Weights of a small GPT-style language model, trained from scratch on English Wikipedia: 13 layers.
Each number is 128 + 32 x the weight over its row's rms, rounded and kept within 0 to 255. Layers, rows and columns count from 0. The size above them is the row's rms in percent of the matrix's.

# layer 4 attention value, 128x128, rms 0.0542, rows 122-127, columns 0-127
size [102 116 104 107 101 100]
[[134  60 211  67 125 174 185 109 160 145 128  89 202 117 110 108 158 166 162  85 166  55 123 128 115  93 137 147 112 114 129 139  72 134 155 120 159 100 147 122 128  99 140 152 117 157 180 136  98 105  75 106  82 180 163 152 127 151 155  94  93 155 149 112 100 119 140 139 115 152 143 169 126 127  68 108 134 105 202 112 120 120 145  95 137 190 160 127  61  96  93 135 136 175  67  84 107  93  94 114  83 125 151 119 125 173 135 122 129 107 110  81 167 179 123 166 108 138 129 175  87 122 133 105 115 108  98 150]
 [ 98 107 136 143 120  67  74 120 235  97 147 105  90 111  96 164  82 105 129  61 105 107 107 181 145 152 116 138  94 123 170 157 104 131 193  82  46  76 109 155 146 183 109 156  82 143 130 127 158 129 161 120 108 136 115 106 194 121 133 152  72  75 103 154 165 160  70  78 174 101 120 158 135 147 117 139 136 188 119 136  99 151 142 119 111 123  82  78 136 150 158 114 139  74 162  91 186 119 131 105 147 147  94 125  99 106 123 102 143 134 110 159 143 148 109 100 115 177 112  74 119 111 114 115 105 130 145 149]
 [140 175  95 105  79 140  87  21 135 143 114 143 130 156 134  93  39 124 163 128 148 107 101 152 128 135 118 103 155 128 117 150 136 200  76 129 145 140 120 101 177 104 161  74 131 167 133 115 144  86 158 127 125 159 162 146 106 152 122 179 113 105 161 138 141 159 125  81 162 151 111 109 166  69 159  73  99 135 119 144 138 147  96 124 134 140 181 175 122  64 131 108 175 113 154 102  87  66 102 186 153 127  70 110 114 105 155 173 101 109 129 173  68  78 149 150 181 158 117 129 126 158 152  90 158 107 145 123]
 [158 153 103 133 157 147 130 135 119 137 119  78 182 129 112 120 169 138 101 117  88  93 150 157 148 104  93  52 120 168 129 167 180  96 128 188 118 149  85 122  97 125 116 166 168 114 128  95  65  96 110 194 132 140 187 143 103 130 136 138 115  77 156 157 113 136  94  80  71 125 208 123 145 146 117 128 178  99 141 134 156 149  75 190 157  42  94 124 116 173 144 133 125 170 110 143 140 127  78 111 115 125 106  71 105  85 105  90  89 109 153 189 160 121 129 175  99 127 122 151 179 186 101 140 148 147 133 120]
 [ 87 166 157 109 130  64 120 120  91 140  81 149 134 152 109 160 128  93  86 108  99 110 146 119 160 165 121  90 109  92 148 134 127 118 118 107 112 150 112 180  81 103 141 117 101 141  99  96 136 168  88 154 226 139 111 114 118 107 184 123 107 149  68  95 164 111 138 115  98 143 163 113 155 103 113 158 104 124 136 137 109 141  37 136 129 111 145 123 103 131  91 167 121 113 116 111 118 152 142 130  92 139 120 130 124 202  96  94 173 109 140  87  71 165  72 118 103 119 125  56  93  64 123 121  87  27 192 155]
 [108 107  71 115 136 192 131 167 155 124 137 168 124 126 115 113 132 163 165  97 129 155 124 117 129 146 192  92  95  58  91  56 180 111 164 166 129 158  99  89 113 166 138 143  91 146 154 113 112 104 131  95 106 188 160 120  99 141 125 200 119 108 125  88 163 107 128 180 178 155 195 120  80 126  65 143  86 154 107  56  98 130 118 127 150 117  92  59 109  93 117 109 107 147  99 131 108 128 132 135 172  87 143  94 118 167 138 136 150 150  95 142 150 170  50 114 120  96 143  97 146  85 105 123 101  83  93  88]]
# layer 4 attention output (transposed), 128x128, rms 0.0674, rows 122-127, columns 0-127
size [104 119 104 113 100 106]
[[144 157 155 128 156 158 148 120 135 158 133 128  83 112 155 150 112 154 188  74 120  62 129 113 194 106 168  35 195 108 144 122 151  56 133 198 147 102  84  88 128 117 106 113  87 120 103 132 149 134  97  94 140 113  91 118 171 126 112 139  72 158 168 150 155 159 104  82 151 101 105 138 145 124  97 120 152  73 134 147 150  88 160 110 129 163 133 155 125 171 112 105 105 154 116  93 153 156 116 127  66 187  95 217  81 107 146 113 143 136 138 189 154 125 116 126 106 141 118  86 161  84 157 114  83 124  92 103]
 [151 140 143 122 129 108 109 108 206 147  87 114 142 134  92 141 118 133 161 169  91 138 141  85  55 158 159 124 134 190 143 148 108 121  84 115 118 144 133 116 131 151  37 148 108 201 138 124 122 159 120 108 121 164 112 179 131 161 125 112 148 107 128 104 190 104 161 180 109 135 135 106 174 140 105 196 147 148 175 112 140 162 118 119 138 122 124 151 177 135 120  55 149 101 155  79 152  96 199 164 126  98  91  88 165 126 139 148 156  89 148  13 118 118 155 132 134 148 158 180 172 117 113 168 168 133 125 147]
 [120 122 157 143 157 163 149 185 164 155  91 110  95 130 140  86 136 151 155 132  84 160 175 133  74 142 114 174 197 142  96 161 129 151 112 120 144 193 151 109 177 153 123 119 150 101 111  59  93 118 153 168 103  89 163 143  76 148 151 164 119 128 107 181 146 136 152 121 104 170  80 109 109  89 129 171 173 154  96 181 110  99 178 121 169 195  93 135  64 146 118 104 123 131 115 139 123  75  98 105 114 137 155 136 133 132  84 164 129 170  92 116  91 138 105 180  72 103 119 187 146 170 100 142  55 158 150  96]
 [111  98 115  66  94 145 170 151  97 131 162 136 138 102 123 127 135 121  78 100 106  84 111  89 120 144 162 125  88 150  37 112 154 118 153  80 120 102 122  89 139  40 147  74 111 161 148 116 119 138 123 163 134 111 122 171 133 138 142 144  82 103  90  91 131 137 126 172 120 108  49 175 153 115 122  89  71 121 108  93 111 161 113  60 185  77 149 133 110 145 138 139 142 145 127 112  52  88 114 144 157 145 145 158 112 100 168 129 167 132 156 157 107 139 163  52 124 116 127 155 160 163 120 121 130 110 230 107]
 [167  94  92 127  68 112 140 179 123 175 152 166 146 145 140 194 133  78 122 168 173 120 127 122 137 116 168  58 143 174 151 143  92 147 122 144 122 172  77 145 124 202 133  94 101 127 128 142 188 129 106 125 116  93 161  91 135 122 136 117 154 137  97  84  66 147 150 154 126 171 175 115 145 104  99 136 102 119 131  91 151 119 127 103 156 145 135 148 154  79 105 136 147  93 104 184 141 160 121 154 141 120 155  97 136 111 153 149 172 184  77  80  81 180 155  56 182 106 135 179 117 104 154 139 111 222  93 123]
 [161 142  94  66 133 134 145 116 116 121  90  97 155 147  77 154 139 108 197 144 136 114  84 140 165 131 134  96 132 140 107 190 116 155  63 163 167 124 148 109  95 165 136  85 156 122 129 100 159 169  70  59 137 114  72 127  81 151 157  99 179 104 105 125 117 116  91 129 160  81 152 146 143 139 144 141 125 121 129 169 200 101 174  95 188  70 114 131  96 128 109 110 131  43 122 135 110 152 168  90 150 167 128 135 156 158  81  35 147 149 107 163 146 115 155 135 204 130 102 120 138 130 164 118 110 142 144 159]]
# layer 4 MLP gate, 256x128, rms 0.0774, rows 0-4, columns 0-127
size [105 103 110  95 103]
[[116 126 147 111 107 175  41 121 137 111 114 135 175  93 155 142 159 172  97 128 146 100 177 120 151 130 123 148 146 101 103  69 128 126 103 120 180  89 139 128 158  75  85 110  91 189 141  88 126 103 146 109 118 113 156 110 141 145 144  77 127 166  63 165 115  81 130 133 147 173 155 144 158  88 151  96 131 169 176 113  65 162 153 129 148 139 125 134  90 139 152 144 183 146 198 136 146 129 199 121 173  91 167 131 134 127  87 138 121  59 183 128  99 159  60 125 158 132 147 110 119  97 126 184  50  93 138 129]
 [161 142 117  55  75 126  90 142 212 126 128  72 138 115 112 121 115  88  87 194 136 127 135 120 127 153 142 159 133 123 146 131 134 187  86 124 123  52 117 127  88 178 169 159 124 119 135 100 146 151 114 116 170 161 162 164 139 172 161 116 124  87 116 144 181 203  76 102  97 111 123 118  66 178 131 154 154  51 143  94 151 131 158  83 103 123 147 125  61 157 115 170 141 173 146 119 126 153 115 133 121 131 152 149 154 104  76 126 174 171 154 164 136 138 152 123 128 152  89 159 152  85 172 149 163 123 188 150]
 [118 127 128 116 153  88 123  70 151 166  96 167  99 193  99 117 102 126 118 115  98  82  87 115 141  98 110  68 121  83 150 141 117 127 121 134 159 118  77 132 121 180 116 119  57 124 146  74 145 105 147 109 132 175 141 137  90 145 147 183 117 133 123 147 152  52 128  79 128 148 129 167  98 142 143 255 143 123 164 113 124 117 114 112 147 145 119 173 171 128 134 125  48 130 127 105 126 129 125 102 110 124 146  85 107 107 113 103 146  94 129 128 107  98 175 144 132  97 152 217  84  61 158 148 126 176 109 153]
 [157 153 117 113 185 111 107 134 145 172  63 170 146 154  59 148 183 128 160 161  87 143 138 144 117 190 144 150 128 122 136 111 126  88 145 135  99 109 113 141 124 124 162 142  96  75 175 158 143 114 166 112  80 138 110 195 100 132 157 144 186  79 164 131 152 161  73 186 125  99 136 142 183 181 102 164 143  93 131 155 163 141 134 154  79 119 160 130  99 120 166 126 106 129 163 151 153 123 143 131  90 149 146 115  86  53 127 166 169 134 140 123 149  76  70 169  78  85  71 110 153 107 136 164  97 176  74 120]
 [ 83 165 125 142 118 149 120 129  51 153 166 195 151 140  97 165 171 115  95  92 129 102 102  91 180 133 115  81 143 176 142 176 123 108 111 103 133 162 152 169 102 160  35 159  64  98 132 184 163 135 154  93 126 136 107 166 125  95 141 118 140 116 195 114 161  92 113 139 131 144 146 126 126 109 136 141 181  78 163 130 178 138 124 117 146 114 136  88 164 141 128 169 144  63 116  74 133 143 150 121 189 105 112 112 110 110  96  60  73 106 106 128  75  84  97  78 104 109 133 159  96 154 127 143 130  88 169  86]]
# layer 4 MLP up, 256x128, rms 0.077, rows 0-3, columns 0-127
size [102  97 109  89]
[[ 55  86  89 112 206 109 126 121 170 114  86 163  88  96  79 128 173  97  41 174 129 150 124 134  87 117  78 151 156 123 151 123 126 134 133 128 177  59 117 166 129 144 190 149 107 176  65 134 127 116  81 131 172 116  69 149 193 145 140 113 149 147  77 146 120 116 121  97 151 133  90 132 153  85 145 112 150 103 150  92 101 124 152 107 164 123 122 126 118 104  75 130 112 122 106 132 154 169 169 161 114  67 122 104 120  98 127 155 121 122  56 143  97 136 138 155 132 112  65 102  83 135 168 149  75 161 103 144]
 [133 117 106 112 170 112 165 103 138 136 122 126 151 123 102 164  74  69 165  87 158 145 173  93 110  77 151 146 134  99 106 187  94 151 101 255  56 123  94 105 111 144 169 149 157 122  53 165 130 140 103  75 187 135 122 141  88 117 148 168 124 148 117 150 107  94 121 136  85 128 123  96 181 165 155 114 113  57 163 108 101 139 130 128 128 173 137 169 146 114 172 104 137 114 163  88 137 110 136  93 137  81 124 152 149 176 148  99 152  70 174 155 151 109 155 178 112 153 101 153 142 151 167 106 127 127 127 111]
 [116 120 152  95 122 141 142 185  59 107 128 145 162  73 165 121 104 107 135 132 184 151 159  71 127 134 113 151 129 116  76 150 169 163 183 140 108 194 121  85 130  72 148 171 140 121 135 142 118 173 100 105 127  84 118 147 189 143 188  55  92 130  88 124 156 176 107 170 160 142 151 153 132 191  89  96 116 144 111  85 197 115 115 190  46 119  82 121 126  90 131  86 117 125 112 117 118 163  97 171  96 159 140 157 165 107 124 129 137 129 102 105  91 148 140 189 137 182 125 156 134 168 131 109 114 104 110 112]
 [111  93 122 125 103 128  68 144 135 103 101 138 134 212 102 113 111 127 123 139 153  70 117 140 192 102 109 185 149 144 130 135 108 141  69 118 105 156 177  80 152 130 152 144  60 135  63 121 149 138  91 157 176 106 161  58 122 151 130 191  99 148 153 161 138  89 198 105 133 134 101 130 153 143 119 132 130 164 137 112 138 137 153 102 123 122  94 131  68  72 135 166 122  87 149 184  78 155 169 164 179 172  73 133 155 148 146 128  95 153 113 159 209 150 169 111 184 172 129 152 127 127  94 104 160 121 131 133]]
# layer 4 MLP down (transposed), 256x128, rms 0.0774, rows 0-3, columns 0-127
size [104  97 104  97]
[[164 186 119  77 106 131  61 150  75  63 132 129 158  83 133 188 142 117 172 144 106 109  75 133 148 118 166 134 141  77 116  65  75 112 130 115 144 120  99 185 145  66  71 136  85 155 148 153  55 133 100 114  94 169 147  93 115 102 128  84 108  88  90 174 138  54 137 175 103 132 120 150 124 134 144 141 136 201 158 171  81 135 140 130 131 182  98 167 120  99 126 122 136 161 158 116 165 152 194 151 116  89 129 162 169 135 166 149 124 117 128 149 108 182 144 160 116 148 115 118  98 148 162 125 111 129 121  91]
 [ 89  97 136 137 107 148 110 126 131  73 112 101 101  78 173 116 183 150  78 163  84 153 119 149 106 156  74  72  88 151 143  67 134 181 143 111 181 108  95 139 149 133  95 102  58 123 177 110 139 111 112 201  79 133 113 175 153  94  50  99 139  69 123 146 126 142 114 110 151 129 129 130 104  92 129 150 127 173 128 147 197  96 135 110 155 144 176  54  93 137  87 115 155 163 134 136 132 123 151 184 119 115 123 152 109 114 118 168  93 157 121 114 110 126 163  84 158  48 136 110 142 104 136 152 188 144 118 162]
 [107 147 140  95 132 101  86  73 132 154  95 116 135 153  99 134 148 107 180 142  38 122 119 127 141  84 119 101 155  65 207 138 150 156 141  91 155 117 109 138 137 178 121 122  97 134 176 124  94 158 132 131 145 187 143 130  86 125 106 188 141 152 133  97 137  91  94 110 137 128 121 177 143 122 132 224 130 133 102 124 116 139 134  67 157 122 150 112 201 155  69 113  52 117 153 123  96 105 141 127 116 108 186  83 139 113  95 160 101 110 133 147  89 100 176 125 129  74 172 153 109  52 141 163 128 166  83 139]
 [128 175  89 107 169 161 157 138 156 162 103 176 141 119  66 141 167 146 129 108  55 139 194 110  90 158 167 124 132  93 137 116 147  76 145 124 124 120 141 121  96 140 179 133 183 106 120 122 173 125 140 114  92 121 116 201  85 134 183 161 138 112 169 171 160 171  96 138 139  98 156  89 181 136 126 149 150 155 141 197 133 181 176 116 111 114 109 107  83  98 167 138 112 127 117 124 115 133 163 185  97 133 133 105  90  64 114 119 153 118 147 111 151  54  99 131  81 102  86 158 139 129 114 194  84 194 105 106]]